Each number is 500 + 40 x the weight over its row's rms, rounded and kept within 0 to 999. Layers, rows and columns count from 0. Numbers have three digits each. The size before them is the row's rms in percent of the matrix's.

# layer 2 MLP down, 256x1024, rms 0.0704, rows 214-255, columns 704-767
092:433499515468476549526530512478433469551532419567420525479456484510489484542494559506514546502557503502447571512456422521496514462501480453529538497482525565518461509476555502484474509448468579
102:496502523541464545525520518510506501451494489413461506550523497454484464549428532489516479554493524460463554469435632483522532472541565506526469516480425495468574473504488561478522617467518563
099:430516500482512543484507440507486527461549563501467455547564468527510515566491457460497557488504468494431479511515537535346525461565571408495473533560514411458582556459427489540493498438463579
106:473535490407476590532425545511420409483484522508510513507511450446433560427497444586485494477357537454533474501463502482539514425477487457485486500523478547419498519432460485441465498550489520
106:463546517484480519443511457504481420641548528497438517447446477506457474496418521481545505570505452509492498497469452518501461528565557529474475491471556484539502529502464587464517507484510487
095:431495497497588555525441515564471536434523437503469514484535503496509450517570511558495486495513507541429386545522515552521493492488498437478497470523451502469592516518497475529476529540488503
103:552480495563553497525494525481460560549503535446483503531565547474477494485463411504518383500464442488482428513448483526468450502562479531531443503507513492498440523501505500468485497415464569
103:559461502490502577531447503508444441405531482487471413445540618517489408508468534528557468509511502527496477452489469534482504505530433548508508521473509535420520469544502562475524493536457518
101:558525466481493473470536466513518548486595516496506530469483526475546536470559498490528579506585516518434513553418455490529433479564467488458483467516478459531468535506512569443557524435544521
100:442438450511493457490492504552523483534475489444552498533467476488562480488574551495492462486476439487434529451506415463604526497482425443526452468507580559506530554509597471479505485526529392
100:571515530481492449538541526487501487539471568509548530384425445491466426455530551552474520431561513475440467477403507418483489499480542455516507519498508506556502529383469470463472489594564424
097:471475428533461455532536548542487503431539427459500486480458550531516521539493445519490537465502477517513535498462479557503479479524572464537544584509579465484493490573558481467501484470411529
104:546493512508476376558513516510503563553501421453463455447466542466460455550502545427465571596452525517457523572534501534485528431506472530485525468516574495549519490491516481543524467459466462
095:446540450576547522504490518530543465370499515489505475489492550513477440401543443495516491499451444540491496471389543486529445445485495484500541508439519471508535507526549503484510574500456492
094:546559504456467524528502504521516500551451542510466488421443524394465482477504487460587471515497479443469488544516448528486520400531521470413561457543488528527575531498538463590466531532477474
101:503471401494516512481491524520438474429514496559528541427531488563474425490563437517490481522485566508499480461450538445490499534573445458595553503526518526514489494461468498489502490474489471
100:470461590479493532518512511420493485533557495494503490521479538503528456529486517542462499487475442489506492527514523441471488465512476528507417536521484537531546469495463467449547555570485533
101:483526490490539481505514432520501503520494509502524524508587466439526510452516455471436520441516414501508499496554521502509413494448471622537518503518463419508504480521476485522419556496533505
102:515521416507531497471521571470521412527497522510484477517590431513490474500524466450459492449478471467495478502382491562571437514567442500545525496454497538491455415591575572447492535481539453
096:441480505476433539499565516518474480540486548481599454453497463554424514454417474451503526473550594498493472491476491499538466432579550446494434433503517574497500494560449527546494532527516500
109:483513575512419533536468548450523540512488467539486445539533543479487485459516443484422455493596519527500462457448464484575553499507535540574508520442481451447444478513475445482466497528467498
111:443528547495467498523514520533561416545457540598471533474555505536505418531473532608480540448493429474554513515447549545483428466516582492453501512480459539517496517582493463518468537509480520
102:510450456470516509565545580584515442487479494467512468462430528535557488530459521473476512533493467487450511459415443464422498543526487510445472510538444537498456551519472506486523528444511583
095:461486524568462484518509457491469500432449455534523405536537565451439532522385457482518560562506509484537520466464519473564505490500520516512447472484560503511415474464518547446509500470530498
099:489406479485474459538469499468513492532545451558462502519592492475463528516474446414482542447472481508480494526457529543552616519509420411520472462525439503508525533554502511533542528491473450
105:573443482514533466488462420466458503465528531498486363475574484481428533515512434474453476570502467539513452560533449513484552501581519445462474509575504451426568495532455564526506495427496430
100:441500529435537488562529468509554494454549463522483496538530532515453479482454502608550502501530414504552495500521463480425452470464455592517492419478410435477482552493472398468493535541479502
109:520486492467588387459566470532531429520558528520446491577514468510453442543501556485525480481599480506450455550529429604428510587451520491515460499491492533484559496431397512507507418552495419
101:531496481487494535479525475478508505527562419491458437487500445558495550438509528513444546621475499519496525481504465648468441521506573444545472501507549509444537596453453508580498596526480475
094:571530553539510532487468522518501530497413593507501410497499436513447485483442560504501525545443457469499436481536450473452489481490460476628521540526539526536547523495475431480527554476506507
103:501466524505458498511534505477488536493535491484505513511550483516475496519442550471489492487417489501592523460507529510507482548522468420499491485505582501469499504507553440501548490523494460
097:590539509489484503460510572492527472522527459521450519488542488483412442423457506480498492426553468485542448477506467579414464508536497436434464511467545476530438518489529464447495550517605470
098:439549498462471506542491510514535452523456584524475500439509513557473495487533524532470527563559513557507559495513517494406544557520429467489473515513490538443508456481441587529449513525478494
099:539539537531518501533511526586519465514538489519469538431477536462490557486568513456516391471568442525516494530442473397468447486474515530546473506495480603478547565546525506469495417540530451
106:509595505497461425491550506501474581481525444536484500492589564540420518509510542488501449544512487520587564549545540568524566444535563455442517483466554547431501436464478407537472551435545514
092:553544512480480564580458434582539566519481421496458436467463478591557525579458419423450484525486428493496550507542515485541414436400448510518505537595540492481495515463542438605550559466470536
101:527454490547473488387468544502492537511509550533461493552399429461485466542490524396530577472392529508472488522482553354512467502441476481526504479507464526468568522488559489519524525574547542
100:563429481477450514522485510537523479584490479552471458559433519468474501504577554483502460539518480513455504459521445435436527475512488454528522524540487545507544492551486478475472479481509469
104:493435480509520518476525475500596548556541472487523481504504429495528451485544502494498450569467515526492510492444471538546476590488485549396526519490542442480404474480424544472483483471500545
100:487430577488517505521531470507494584440541480478523460493476523497482558474495486506419473596491516532520509501486497473523514511504452507523431489519641492495549525479529445453527397545533464
096:489507479553522417482469559561466454493455474479530517497449504489459507522489513567511549490453504505473531408521586524516571451514488525498455506477530442542478433554471512505453565520475500
103:451448423504486526478497492503486563472557539456516540474586454538490523434467493494534530465502554506489408532415429505504542526496452578502480542434479491541449447329523508578521522487539459